{
  "rope_fraction": 1.0,
  "init_std_down": 0.00614,
  "max_grad_norm": 2.0,
  "decay_fraction": 1.0,
  "dataset": "wikipedia_en"
}
Each number is 50 + 10 x the weight over its row's rms, rounded and kept within 0 to 99. Layers, rows and columns count from 0. The size before them is the row's rms in percent of the matrix's.

# down: layer 3 MLP down (transposed), 768x384, rms 0.151, rows 445-490, columns 288-335
# gate: layer 3 MLP gate, 768x384, rms 0.0711, rows 446-491, columns 288-335
# up: layer 3 MLP up, 768x384, rms 0.0739, rows 446-491, columns 288-335
down445 102:47 56 39 59 47 49 50 70 46 67 36 28 46 43 61 50 52 53 42 58 46 60 50 63 54 40 49 37 42 51 55 50 74 43 44 47 67 42 47 43 33 59 41 54 45 55 39 55
gate446 100:47 60 33 61 46 56 35 54 45 28 56 58 48 62 51 49 46 54 54 51 61 60 49 53 63 43 62 67 37 38 66 52 73 46 50 51 59 55 42 49 33 53 53 43 65 73 65 45
up446 105:49 45 61 59 65 34 59 74 52 48 53 55 29 47 56 59 69 32 39 45 60 49 43 39 40 66 45 44 58 44 61 60 25 47 39 47 22 43 58 32 56 53 56 42 44 47 41 57
down446 102:34 42 43 49 49 53 40 66 27 53 54 65 45 55 52 40 65 57 38 44 58 59 64 62 44 41 60 50 49 43 66 54 31 61 58 32 47 48 53 49 58 60 44 45 32 48 40 53
gate447 087:64 53 40 49 41 59 39 41 54 57 45 40 48 39 42 35 45 36 42 40 60 53 57 62 55 44 32 53 38 42 54 63 49 42 37 47 47 50 60 41 41 38 51 38 52 76 50 39
up447 092:39 49 70 60 38 61 54 48 64 44 49 51 44 44 62 40 58 49 44 47 40 66 74 57 47 76 54 36 58 51 68 35 55 64 58 50 57 77 58 66 43 63 51 33 47 51 57 55
down447 096:42 50 43 46 50 52 35 59 47 56 68 58 68 46 47 53 37 57 59 24 39 52 84 71 55 49 58 52 38 52 70 60 53 39 46 43 58 48 45 60 48 25 51 27 57 66 52 51
gate448 100:38 56 41 53 66 62 54 48 66 43 32 47 38 58 47 52 50 46 66 34 67 53 56 32 51 68 55 52 44 48 48 52 38 52 56 47 44 47 44 61 67 48 55 51 57 69 53 41
up448 097:44 41 47 41 54 49 55 51 48 50 46 45 57 70 59 32 65 35 57 52 43 55 55 20 55 39 42 60 52 47 51 61 36 43 46 50 56 52 62 36 44 58 56 44 60 57 47 61
down448 101:53 53 61 47 48 47 38 51 62 43 62 62 51 44 29 38 57 54 31 51 41 34 67 45 42 44 55 56 55 58 37 75 61 50 27 43 25 43 42 54 46 53 43 56 53 46 48 63
gate449 086:47 37 60 67 53 51 49 78 48 35 49 65 47 49 47 36 53 29 42 49 45 55 44 51 45 54 47 43 58 50 46 49 53 53 40 45 35 53 49 45 47 68 45 38 59 47 47 55
up449 092:53 58 36 57 63 62 53 30 45 55 47 55 40 49 55 56 52 49 35 58 51 56 48 43 44 46 71 61 57 49 56 52 36 42 63 66 58 45 51 35 45 51 63 51 54 39 61 47
down449 086:57 29 64 49 37 52 50 42 52 40 53 45 49 67 36 48 39 50 57 39 24 44 59 51 57 38 36 52 22 53 45 31 66 66 44 47 42 47 50 61 53 74 49 51 44 48 46 49
gate450 105:46 35 40 41 48 64 57 49 34 61 43 57 40 58 48 47 60 56 56 39 63 48 35 56 47 38 24 52 51 33 55 33 60 49 56 61 60 35 62 54 40 46 46 47 45 44 43 51
up450 102:45 56 68 49 63 43 52 64 72 56 50 34 53 57 30 55 61 62 64 38 33 35 53 49 57 44 57 50 44 50 40 43 38 40 62 53 59 43 46 54 50 45 34 29 46 49 26 46
down450 105:65 47 44 44 55 42 45 63 48 48 38 58 45 43 60 57 61 51 39 41 45 42 65 56 62 51 41 36 78 62 58 51 56 60 45 57 38 48 56 57 63 41 34 39 54 58 32 51
gate451 101:61 70 48 43 52 53 55 48 53 52 55 70 59 47 33 56 28 51 37 49 54 33 39 52 49 47 73 41 60 65 49 38 64 63 47 36 56 37 47 51 59 40 39 46 58 53 44 53
up451 100:39 42 41 50 42 39 47 41 52 35 50 47 57 46 25 41 43 39 59 48 45 63 37 48 65 54 38 44 48 61 48 42 37 53 64 51 72 48 39 42 44 54 43 50 56 45 34 43
down451 100:55 42 55 49 56 57 56 34 45 54 39 60 54 47 59 52 52 59 50 52 53 44 63 41 57 54 53 65 48 48 26 48 60 39 48 48 49 60 60 39 50 50 23 52 51 47 54 55
gate452 092:41 54 54 51 44 59 45 40 56 52 43 40 64 69 42 59 44 56 44 49 50 34 49 52 51 51 47 54 51 52 55 51 44 44 50 55 43 31 57 45 43 67 43 46 55 53 50 55
up452 098:53 50 46 50 51 36 67 65 41 54 58 52 40 67 41 71 43 42 38 56 37 66 62 49 72 51 43 49 54 53 43 66 48 43 49 64 50 73 39 49 33 54 46 68 31 51 48 67
down452 097:49 59 53 55 58 68 45 59 42 47 41 54 37 37 44 43 55 61 41 44 53 46 58 55 51 57 55 51 30 37 37 48 39 39 55 32 56 47 31 70 42 60 54 35 40 38 45 50
gate453 101:54 55 62 54 44 29 36 72 69 76 42 55 43 27 58 55 57 48 60 51 46 32 45 53 47 48 51 54 52 50 49 47 66 64 60 44 49 43 57 51 40 55 47 52 47 43 42 41
up453 103:52 69 55 32 57 37 48 52 66 65 49 55 48 31 48 51 43 60 33 34 56 50 54 54 45 47 47 48 55 49 56 56 46 73 59 62 53 56 51 55 70 52 62 60 59 58 44 56
down453 104:54 38 72 43 63 49 49 58 51 49 38 63 38 71 52 33 55 44 43 57 49 29 60 43 40 65 72 71 62 75 45 58 42 47 33 42 47 48 54 52 46 53 66 47 50 44 55 58
gate454 107:54 41 65 53 47 50 49 49 42 48 49 51 45 55 50 50 45 25 63 47 42 56 51 43 51 41 40 48 49 33 38 53 55 46 46 42 63 46 38 62 56 35 49 63 55 65 66 55
up454 106:37 31 62 63 48 56 67 51 64 49 61 41 60 48 49 40 56 29 47 40 52 55 65 42 44 40 45 55 55 62 61 49 70 62 35 31 66 44 55 56 47 27 73 44 52 49 33 51
down454 103:40 39 26 56 54 53 39 49 41 48 39 22 47 51 41 48 38 42 38 36 50 54 62 61 70 62 52 62 40 55 30 54 67 36 60 66 55 52 52 47 69 47 47 54 32 41 27 50
gate455 108:53 44 59 60 66 52 37 39 31 59 63 46 49 66 43 51 49 57 49 51 45 72 39 66 41 65 62 57 58 56 58 35 53 44 50 53 63 37 38 43 51 49 43 71 33 41 41 38
up455 107:42 52 50 41 57 39 22 42 59 44 46 47 75 56 51 53 56 54 61 52 60 32 51 46 51 53 31 40 53 50 52 59 49 58 53 55 59 52 54 59 38 74 55 41 42 62 73 40
down455 104:51 37 49 55 51 76 40 38 39 50 37 45 62 46 45 45 42 39 59 73 44 60 27 49 50 32 57 45 40 39 24 36 59 46 66 60 44 42 57 55 48 53 55 57 58 47 55 44
gate456 094:47 42 66 37 47 67 49 43 69 47 60 58 34 61 40 56 48 65 38 62 56 45 26 76 55 55 41 59 74 49 48 40 51 53 50 39 51 44 43 69 66 50 57 62 50 72 38 58
up456 094:46 62 49 42 53 37 46 38 50 41 29 46 58 62 68 55 47 55 66 62 53 33 45 37 53 46 55 59 42 61 53 59 56 63 43 36 47 40 49 46 54 56 52 44 44 50 34 64
down456 096:39 54 41 51 69 62 55 61 64 39 55 40 36 53 51 63 47 48 69 51 51 43 57 55 52 38 62 60 50 48 32 59 32 49 51 32 42 46 60 44 62 39 50 45 73 54 64 57
gate457 074:44 36 50 54 39 60 44 46 45 42 48 39 54 63 56 50 65 54 50 57 56 44 61 47 74 54 45 22 35 51 46 70 32 56 43 55 49 58 56 50 54 56 38 38 54 48 50 45
up457 085:44 50 68 35 47 57 30 41 31 56 46 49 41 51 48 52 49 31 52 45 42 49 47 59 32 50 62 50 28 61 35 54 42 52 56 40 56 29 41 49 51 61 47 51 57 35 40 43
down457 076:43 60 37 54 21 63 51 43 49 51 44 53 46 40 58 44 50 45 62 47 64 50 48 58 61 57 37 52 59 52 41 59 50 42 67 30 62 47 49 58 59 40 61 35 52 47 73 64
gate458 107:50 49 56 52 45 39 36 55 36 41 47 69 55 46 31 42 42 58 65 53 41 41 50 50 41 60 36 60 41 69 51 62 52 53 59 43 44 53 34 52 41 42 45 47 39 44 71 55
up458 102:39 63 53 37 32 53 30 50 60 55 64 46 56 52 48 64 55 61 45 41 32 44 55 53 59 36 48 56 35 67 38 42 67 55 34 57 45 30 41 51 52 45 45 49 27 44 56 61
down458 106:55 58 47 45 43 30 59 61 63 39 54 55 61 56 46 60 30 25 70 46 49 42 53 56 46 50 58 55 53 30 44 53 63 64 52 46 51 57 64 45 73 39 44 57 63 53 60 44
gate459 100:53 64 60 38 41 49 38 60 46 27 60 47 45 38 48 41 52 44 67 58 50 45 46 56 41 54 53 44 51 52 64 61 56 63 35 67 67 26 44 57 51 74 49 36 50 53 48 52
up459 102:54 50 51 45 68 39 54 38 45 38 82 63 52 44 63 51 45 42 48 57 51 38 44 41 46 45 42 42 60 68 43 59 51 41 27 50 45 51 46 53 57 46 56 65 56 75 52 56
down459 098:53 36 43 60 40 51 47 48 46 60 36 56 59 55 34 47 41 55 34 64 36 43 48 38 55 59 55 39 46 47 33 32 58 56 60 57 50 67 54 50 64 63 44 58 62 60 64 50
gate460 103:49 36 49 34 55 39 52 60 70 65 74 43 54 49 51 51 45 48 41 41 50 46 47 57 48 45 53 48 61 46 50 33 62 40 46 24 61 53 41 49 69 53 52 54 79 43 50 56
up460 099:47 41 53 60 44 33 47 59 57 38 49 41 43 54 45 41 43 39 68 51 47 36 52 57 41 49 46 41 53 31 48 36 37 58 52 49 58 66 40 39 47 66 22 35 39 33 53 56
down460 097:59 48 57 41 46 57 59 38 39 45 63 56 56 37 54 46 53 48 63 42 63 52 48 62 51 62 49 44 54 48 58 50 46 58 41 39 59 36 53 57 58 44 56 51 45 33 42 43
gate461 103:62 59 59 31 42 55 55 54 56 44 45 58 48 53 68 63 45 53 53 59 49 47 41 32 43 46 64 60 54 35 47 43 47 31 51 63 60 52 46 40 51 54 47 27 51 43 56 45
up461 103:60 41 56 31 45 63 49 64 58 60 40 46 44 34 32 38 52 67 44 38 53 54 67 44 62 53 42 69 52 55 49 65 44 44 63 49 34 68 65 19 34 39 64 54 69 61 53 41
down461 108:58 57 45 56 67 50 60 53 59 26 62 42 53 50 49 56 62 57 46 63 44 43 45 38 46 54 60 54 39 52 24 41 36 58 59 48 55 28 56 18 47 36 40 51 48 45 52 54
gate462 108:37 64 50 55 58 48 71 59 51 74 61 46 39 61 61 59 41 44 36 44 45 42 56 36 51 29 51 66 38 53 42 64 66 57 52 54 58 51 44 44 58 54 37 48 53 43 45 46
up462 103:63 44 62 61 61 31 54 45 59 46 39 50 39 52 58 97 70 68 53 52 59 36 47 45 26 43 64 56 43 65 50 53 40 44 48 44 43 37 55 46 47 49 37 47 61 43 56 51
down462 104:56 48 46 40 48 67 40 40 49 54 54 46 53 50 63 44 43 65 57 56 29 51 42 36 47 43 56 38 52 45 51 45 49 44 39 42 61 33 32 52 46 48 64 38 55 60 54 70
gate463 101:68 52 42 56 68 35 42 56 54 60 46 50 36 38 49 44 47 50 35 40 48 60 41 45 69 56 40 47 47 37 55 43 55 46 55 44 39 47 48 51 39 40 48 52 57 56 50 51
up463 098:48 49 49 48 38 49 48 44 56 33 46 39 54 55 60 58 59 36 43 36 46 45 46 50 43 52 52 64 77 44 39 51 48 53 44 49 27 55 44 40 66 41 28 49 44 60 73 64
down463 099:53 54 38 47 44 63 47 56 59 38 40 42 45 60 36 59 49 41 58 45 45 49 63 36 38 47 62 47 47 55 46 59 48 49 42 51 51 49 37 45 53 70 41 44 49 28 54 61
gate464 101:42 67 34 65 53 59 58 49 65 54 50 51 40 63 70 48 42 55 42 59 55 38 52 62 47 56 43 57 65 44 33 62 59 47 37 56 55 48 38 51 45 33 47 49 47 58 51 51
up464 094:41 45 52 56 58 52 52 45 40 43 51 62 62 44 52 48 47 62 40 54 37 47 50 47 56 38 36 66 62 53 60 66 55 64 49 39 49 52 52 61 52 32 41 61 61 46 48 49
down464 095:45 58 51 50 49 42 38 51 75 47 55 49 51 66 40 56 40 41 36 68 54 50 34 65 50 44 59 42 59 40 15 65 48 52 39 52 42 42 65 50 64 64 42 50 45 60 26 53
gate465 095:59 71 54 25 47 39 50 47 35 69 61 41 37 43 69 56 43 64 64 58 31 53 46 53 63 48 57 52 62 60 36 38 55 66 38 59 51 59 44 52 44 31 37 56 47 49 53 55
up465 099:43 39 33 55 51 51 63 58 43 64 46 57 58 43 35 30 67 49 40 36 51 41 45 45 28 49 54 49 36 62 33 51 57 37 62 37 56 43 65 44 48 51 41 48 52 42 61 50
down465 098:43 66 55 55 48 39 39 63 42 70 57 52 46 29 55 48 38 64 60 56 58 41 42 62 34 41 47 63 20 57 61 61 50 34 46 47 75 51 57 43 38 58 58 47 56 56 57 46
gate466 092:58 43 49 70 47 57 43 62 56 37 50 53 35 73 33 38 51 44 45 51 44 52 67 59 58 67 41 33 28 49 65 26 43 59 43 48 48 33 57 54 54 63 41 49 37 66 65 61
up466 093:48 48 68 58 59 41 35 65 51 37 47 42 49 54 65 47 31 32 35 43 65 58 63 48 51 68 64 27 41 66 62 59 63 54 47 48 65 71 41 50 42 49 52 39 68 66 48 51
down466 093:48 62 60 56 52 53 68 47 57 47 38 64 56 37 27 68 45 49 27 44 35 54 51 48 37 50 40 58 52 53 22 37 32 54 53 43 61 42 57 62 76 62 57 68 41 64 37 58
gate467 099:54 50 52 47 52 50 54 34 58 65 44 59 62 46 59 53 51 39 44 48 64 41 56 35 41 42 41 64 62 58 65 57 40 48 24 42 49 50 41 51 48 44 49 51 51 39 45 52
up467 094:56 30 55 58 47 58 63 48 41 46 75 47 49 42 60 31 70 58 58 53 50 39 66 46 50 51 38 62 44 56 46 49 43 53 38 53 44 59 58 63 39 60 40 53 53 56 59 47
down467 096:41 39 57 46 24 49 63 52 54 37 50 45 50 40 32 45 59 37 48 44 35 54 51 58 50 69 52 50 40 49 47 34 37 52 67 47 46 37 75 49 63 28 49 48 35 47 41 48
gate468 096:41 47 50 55 67 50 50 63 42 58 57 45 38 61 60 49 56 45 45 66 40 49 39 46 58 47 38 25 52 57 62 59 61 63 54 46 54 38 54 46 58 53 49 54 42 50 37 51
up468 091:68 60 32 53 65 41 62 40 37 58 63 34 49 37 76 45 66 75 42 35 46 75 72 45 64 58 40 45 47 31 36 61 42 49 44 48 44 57 37 59 59 44 59 47 61 50 60 56
down468 094:43 35 42 53 67 66 67 52 32 32 44 54 61 54 41 52 38 59 46 53 44 57 49 31 46 46 64 67 55 40 50 54 61 59 58 57 68 50 52 57 38 68 34 53 45 67 37 48
gate469 078:53 48 46 49 68 46 52 44 48 38 47 42 71 59 57 48 63 55 58 48 63 71 52 42 47 41 60 35 31 59 48 59 50 52 53 45 51 58 26 56 56 42 35 37 48 68 51 40
up469 085:29 54 62 51 42 54 44 39 54 58 50 53 47 60 60 48 64 58 59 46 47 29 65 47 53 70 48 49 72 56 29 57 48 46 37 42 50 43 68 42 35 29 49 71 68 57 32 54
down469 077:53 48 54 54 43 49 56 43 29 60 46 55 30 57 55 60 50 61 57 47 51 72 48 65 59 49 60 55 38 48 48 39 46 54 67 48 59 59 53 36 52 28 69 44 39 39 35 54
gate470 101:64 75 60 60 52 52 31 58 32 60 47 44 47 39 43 44 44 48 49 54 40 32 55 59 54 39 36 47 44 60 41 35 60 68 62 40 50 52 41 47 48 52 44 55 43 52 53 51
up470 102:72 64 57 72 40 48 45 52 48 32 56 24 50 61 50 38 41 50 51 54 54 67 54 68 46 40 61 38 67 57 36 55 50 47 55 62 51 47 41 47 53 26 49 48 52 39 59 53
down470 104:39 49 33 69 50 54 55 50 57 39 35 45 30 44 46 43 50 48 50 60 43 60 55 54 50 45 40 53 75 42 59 51 48 54 65 42 53 37 41 29 28 53 60 58 36 52 51 56
gate471 110:51 51 68 55 63 61 56 57 52 50 46 41 50 56 54 49 51 41 57 43 61 51 16 37 53 35 51 35 45 47 43 45 50 44 65 55 55 43 46 74 45 54 44 46 32 32 55 57
up471 108:53 39 70 55 56 44 67 21 51 50 31 49 57 36 44 55 47 41 39 50 49 45 22 39 59 63 55 38 50 54 49 46 19 53 59 53 65 49 41 58 41 43 43 48 53 38 44 48
down471 109:70 71 65 64 43 23 70 44 39 61 38 49 52 48 63 67 43 34 59 66 64 46 48 61 40 69 41 62 37 58 56 51 48 33 39 50 51 30 49 38 38 63 51 54 60 58 50 59
gate472 099:47 59 76 41 54 49 42 54 53 55 49 41 46 33 61 41 55 33 40 50 58 43 35 47 47 60 60 41 45 60 43 51 62 56 45 52 59 38 56 63 56 44 72 59 53 44 58 44
up472 099:44 44 36 48 53 43 44 57 47 41 45 67 47 53 48 62 50 50 49 44 40 37 47 24 68 43 53 37 34 51 67 57 58 67 35 18 57 59 51 56 52 59 52 55 32 39 37 59
down472 101:31 68 46 56 51 55 40 47 44 47 68 46 31 53 45 40 54 42 40 54 50 55 69 50 58 56 49 48 73 51 41 68 55 52 68 39 41 52 24 60 60 48 50 41 42 66 45 52
gate473 101:56 65 49 38 54 45 70 39 63 47 36 45 38 50 39 54 42 33 51 47 49 52 50 61 51 32 53 59 38 47 56 45 54 39 58 47 31 54 51 62 57 59 36 58 46 47 47 47
up473 097:53 60 38 54 50 38 46 31 52 45 57 43 44 63 46 55 66 70 34 52 48 58 59 41 44 68 31 38 53 72 57 57 52 38 28 53 49 22 46 66 52 56 52 47 48 45 41 63
down473 102:60 55 43 47 62 50 60 57 53 38 50 49 42 40 40 38 55 40 51 49 64 68 69 43 50 35 29 56 45 57 74 35 48 61 46 41 53 52 54 31 41 32 53 40 76 65 46 66
gate474 107:53 46 75 40 43 45 50 41 61 43 38 54 62 41 53 48 53 48 39 33 54 65 43 46 53 39 45 45 41 40 59 55 34 37 39 53 39 36 56 53 49 46 69 52 38 66 34 57
up474 106:50 52 49 45 48 45 38 46 57 50 47 60 50 39 59 51 73 53 45 53 62 69 66 22 61 56 39 52 45 48 52 37 31 37 45 72 59 52 45 57 58 61 37 37 26 59 76 43
down474 105:45 59 40 52 52 45 52 52 51 57 44 42 65 45 38 57 52 44 39 52 63 67 46 47 58 57 54 48 51 40 36 43 38 42 22 56 63 52 70 45 43 66 49 45 62 43 61 46
gate475 099:53 50 54 67 47 50 47 55 41 43 44 53 62 40 20 46 57 32 58 43 35 43 24 66 50 54 50 63 34 51 53 51 56 50 54 29 33 37 52 48 60 42 38 26 41 77 39 33
up475 097:47 33 38 49 59 37 45 41 30 45 43 45 51 48 59 52 33 49 49 47 56 41 51 48 47 43 64 54 71 31 42 53 59 32 51 45 63 45 46 35 39 56 49 73 52 50 46 54
down475 096:55 52 40 45 48 42 36 58 51 50 59 45 71 62 50 50 55 39 43 52 64 49 53 63 54 51 61 48 60 44 53 43 53 56 61 40 48 41 40 61 48 45 64 47 62 36 43 63
gate476 110:51 67 36 54 64 59 50 43 48 40 66 48 46 35 47 70 63 70 46 49 43 52 49 47 49 36 74 66 50 47 51 43 60 52 43 55 27 41 59 48 40 26 31 63 61 57 50 53
up476 107:51 29 45 26 32 47 53 28 46 47 59 48 62 60 39 44 54 57 68 47 55 53 82 43 61 54 47 59 47 41 51 61 65 47 52 49 64 54 50 50 59 59 42 55 55 50 43 51
down476 107:42 45 45 58 53 32 43 35 55 42 49 38 64 38 52 51 62 51 38 35 37 55 50 56 53 29 55 52 56 49 47 54 62 41 32 38 49 58 42 55 72 57 54 39 39 60 52 43
gate477 099:61 68 39 47 50 53 57 62 33 61 61 52 54 50 39 49 67 48 42 50 53 49 36 60 61 67 45 53 55 59 50 44 50 42 61 41 67 39 40 54 48 44 32 49 47 60 57 57
up477 103:72 29 55 45 36 45 31 47 57 32 45 48 44 45 49 62 52 48 47 55 65 53 46 44 54 49 50 23 46 50 63 56 56 26 53 54 51 52 59 50 71 62 45 40 59 39 58 43
down477 099:40 52 37 51 51 59 44 44 52 43 46 68 61 58 55 69 33 54 29 49 61 30 56 51 34 46 53 43 62 59 67 60 32 42 30 39 32 61 40 42 40 77 60 35 55 56 65 51
gate478 101:61 50 61 46 58 52 60 42 72 43 42 67 41 54 65 47 41 43 57 54 59 58 43 45 62 57 37 43 47 52 53 52 59 59 56 53 40 51 70 58 44 55 64 43 57 40 53 39
up478 102:57 46 54 45 31 59 70 50 63 52 47 55 53 64 38 49 48 55 66 42 40 50 47 58 64 45 55 52 47 52 44 42 52 32 55 53 68 49 46 67 53 75 50 60 48 57 45 63
down478 104:56 36 56 66 49 49 53 58 37 47 52 50 43 48 48 41 67 39 62 54 37 63 41 39 29 51 56 32 43 25 53 66 50 54 48 39 57 56 37 39 41 47 65 76 60 63 54 63
gate479 103:51 46 53 57 33 36 73 33 57 57 47 45 47 57 33 44 58 53 68 54 43 41 51 39 45 51 42 50 45 41 51 51 61 42 52 48 36 43 51 39 45 60 59 53 26 36 44 43
up479 106:66 64 57 50 36 31 52 57 50 51 50 56 55 56 56 33 32 68 34 41 51 48 65 43 51 62 47 64 57 44 54 43 40 45 54 48 47 59 33 34 38 60 50 51 46 73 61 46
down479 104:56 44 46 48 25 40 61 36 43 55 66 59 28 59 31 42 49 56 45 46 63 57 44 54 53 67 41 51 58 38 27 42 42 60 62 40 47 63 42 24 49 56 39 53 45 50 62 65
gate480 088:40 45 56 54 57 48 50 47 38 57 49 55 36 52 68 49 49 59 55 39 45 58 58 50 62 53 45 33 33 58 46 43 44 61 86 54 58 62 60 30 59 40 44 62 51 49 58 59
up480 087:60 42 36 47 26 43 41 50 47 55 50 51 70 61 43 46 56 53 61 19 38 50 50 71 55 55 50 56 49 49 73 43 49 47 36 42 66 44 49 38 45 53 45 48 49 58 49 48
down480 094:31 52 41 52 60 42 54 57 18 50 47 51 46 47 57 32 61 69 55 55 52 51 51 48 52 41 62 45 45 63 69 39 52 54 74 47 51 44 44 55 37 44 60 45 54 57 53 76
gate481 106:41 47 59 60 62 49 43 42 63 49 58 40 49 61 68 45 43 43 48 45 50 67 45 49 44 47 47 44 38 52 67 63 42 57 53 54 46 49 53 41 68 51 55 58 56 55 56 34
up481 106:57 49 38 44 44 56 71 49 43 68 51 26 53 44 43 38 46 42 48 57 61 42 43 65 42 36 50 59 47 55 41 61 51 52 62 43 43 32 34 25 35 52 41 61 41 46 47 45
down481 106:45 51 46 56 61 45 58 53 65 66 50 61 54 37 44 55 53 51 49 59 50 65 45 33 37 40 42 44 38 51 67 51 58 51 48 59 40 47 44 55 55 51 45 77 41 59 36 46
gate482 107:54 62 53 37 44 63 61 48 46 59 44 45 51 45 55 46 47 59 47 59 41 35 53 51 51 39 42 54 66 41 41 44 38 50 45 57 42 72 50 56 45 48 50 47 49 58 50 50
up482 103:47 48 42 55 40 63 47 61 63 58 50 53 55 42 54 61 49 53 53 62 54 42 46 76 53 62 38 54 37 40 53 52 35 41 38 41 65 36 54 58 29 48 41 52 49 35 38 52
down482 104:67 48 70 42 60 33 39 52 64 48 60 39 57 46 52 60 46 43 51 48 54 36 42 61 64 38 56 63 62 40 49 38 55 41 39 47 40 59 60 43 54 52 57 32 55 60 51 48
gate483 104:37 29 60 48 61 57 43 61 45 63 46 51 57 44 34 55 61 44 53 52 39 45 35 58 39 48 54 43 52 51 72 27 42 20 48 57 42 56 29 53 43 49 45 48 36 40 36 53
up483 097:51 47 47 45 46 57 39 49 60 48 49 57 51 51 42 43 40 66 59 32 58 52 42 57 45 56 68 50 49 42 54 43 42 33 66 49 54 53 51 55 54 42 42 52 52 52 50 52
down483 102:58 51 54 52 47 31 48 45 76 55 35 59 52 56 49 46 60 45 56 53 47 51 62 65 46 56 48 52 53 49 71 46 49 64 51 36 41 60 44 60 33 40 44 45 57 54 48 45
gate484 101:45 60 48 38 60 51 54 36 53 54 56 65 52 48 52 40 44 43 36 51 34 57 43 47 58 58 55 40 38 50 47 48 56 44 45 63 58 41 68 50 34 45 39 56 60 44 50 39
up484 098:39 65 39 66 40 68 26 58 38 45 42 55 42 53 60 44 63 49 59 46 68 53 52 44 55 49 49 60 29 46 53 61 42 39 41 68 30 35 68 77 56 61 51 40 67 62 39 42
down484 102:58 45 46 57 65 39 48 56 43 54 45 50 39 47 61 59 55 54 54 53 63 58 52 49 57 56 52 57 47 44 65 30 49 29 60 44 60 58 51 64 57 44 42 66 39 62 57 40
gate485 113:44 47 43 61 52 60 49 38 39 58 56 61 61 66 35 58 61 49 33 44 32 48 61 44 66 47 71 64 53 42 58 76 56 54 52 49 50 54 61 72 41 51 69 54 56 43 29 52
up485 101:47 43 47 49 56 71 51 69 34 38 59 46 41 38 49 61 49 43 47 47 42 67 42 47 31 58 37 26 48 50 58 54 50 77 45 62 48 32 50 42 61 53 36 48 52 59 55 44
down485 105:57 50 53 67 49 78 52 38 52 48 62 38 66 61 23 57 59 52 51 71 36 45 53 59 48 46 49 55 39 62 56 49 58 77 59 54 55 52 74 52 45 56 53 73 54 35 42 38
gate486 098:49 47 48 57 38 51 36 50 46 58 40 69 59 39 56 59 37 58 49 33 57 56 48 64 62 61 53 50 49 47 38 56 53 43 43 23 38 40 50 56 43 68 46 59 59 34 48 45
up486 103:52 48 43 52 63 66 49 45 32 39 48 62 63 56 51 52 51 46 53 53 40 53 36 40 59 56 36 48 41 53 25 42 45 58 54 59 41 51 58 59 50 46 55 50 42 52 59 47
down486 099:43 51 53 43 42 66 54 45 40 56 65 45 51 66 61 55 51 53 50 56 38 39 52 40 59 66 57 40 51 48 45 40 61 47 58 60 50 51 55 61 57 42 45 74 39 57 41 49
gate487 096:60 46 28 46 61 70 49 61 52 54 54 39 50 49 65 49 51 58 44 29 50 47 30 61 50 41 33 42 58 44 58 42 19 40 55 57 55 44 40 54 48 35 53 63 54 53 61 55
up487 096:47 65 55 66 62 43 66 55 45 68 52 55 48 44 52 48 49 23 53 52 66 44 45 52 47 40 55 64 50 49 26 45 51 63 60 56 38 58 61 62 38 47 53 53 52 47 37 52
down487 099:54 42 61 44 32 51 52 43 48 69 54 49 47 60 31 54 42 58 37 60 55 39 58 29 42 61 42 66 70 51 51 46 72 53 37 42 42 56 64 61 46 64 35 50 62 38 54 42
gate488 101:58 47 39 52 49 62 47 58 65 48 40 52 48 55 53 50 46 53 61 58 44 25 48 52 63 56 55 46 57 56 51 55 60 41 56 57 55 45 44 62 57 49 65 43 62 49 60 54
up488 099:53 44 54 72 45 46 38 39 57 51 43 59 36 62 49 51 44 64 64 47 42 45 55 59 59 65 57 38 52 72 72 40 50 65 41 40 49 50 43 44 44 39 33 51 44 49 55 48
down488 099:61 49 62 42 52 48 43 50 36 77 46 52 50 34 40 53 55 45 54 47 54 56 62 32 53 46 64 54 36 48 53 38 44 47 54 42 59 63 39 45 44 63 50 48 48 48 44 56
gate489 094:54 57 35 44 57 65 46 57 45 45 52 56 40 42 71 59 56 49 56 52 58 54 73 37 74 53 45 39 78 53 65 61 70 45 58 63 63 48 53 57 53 57 47 54 40 62 57 36
up489 101:58 70 53 54 23 40 49 44 50 57 51 46 67 52 32 62 61 63 50 57 43 49 43 49 59 42 31 64 48 58 36 53 53 61 58 54 38 65 43 58 48 46 52 66 56 51 40 32
down489 104:36 36 36 39 52 51 33 72 68 68 45 52 57 56 53 39 60 68 49 62 47 42 32 57 56 65 53 56 66 47 43 46 66 48 46 51 55 56 53 50 54 38 43 65 52 41 58 37
gate490 107:38 30 49 49 55 55 45 52 56 60 38 68 61 60 72 59 49 51 59 35 57 54 44 62 39 43 48 74 43 46 47 56 64 47 52 52 35 63 54 46 48 45 71 44 66 53 63 51
up490 096:56 67 72 55 52 48 36 38 55 41 45 35 59 45 55 60 54 51 50 52 19 47 53 44 60 63 57 33 53 71 43 60 33 61 57 51 47 53 48 57 41 42 66 52 49 65 59 36
down490 101:67 56 54 41 59 58 52 61 49 32 43 62 44 50 50 38 54 45 61 52 63 42 70 40 38 48 58 47 56 34 54 38 55 47 51 58 59 53 45 27 60 57 43 50 39 49 43 53
gate491 100:49 67 39 50 70 31 41 47 44 56 51 61 47 52 48 37 58 26 52 43 52 54 41 57 55 49 43 43 63 51 47 55 26 64 59 47 56 43 36 63 45 62 42 41 69 43 45 49
up491 097:48 46 52 36 46 68 62 56 72 41 42 57 27 51 67 52 54 41 58 54 45 49 59 44 61 52 55 39 54 57 51 67 63 64 56 58 63 50 54 35 66 49 64 47 43 63 54 34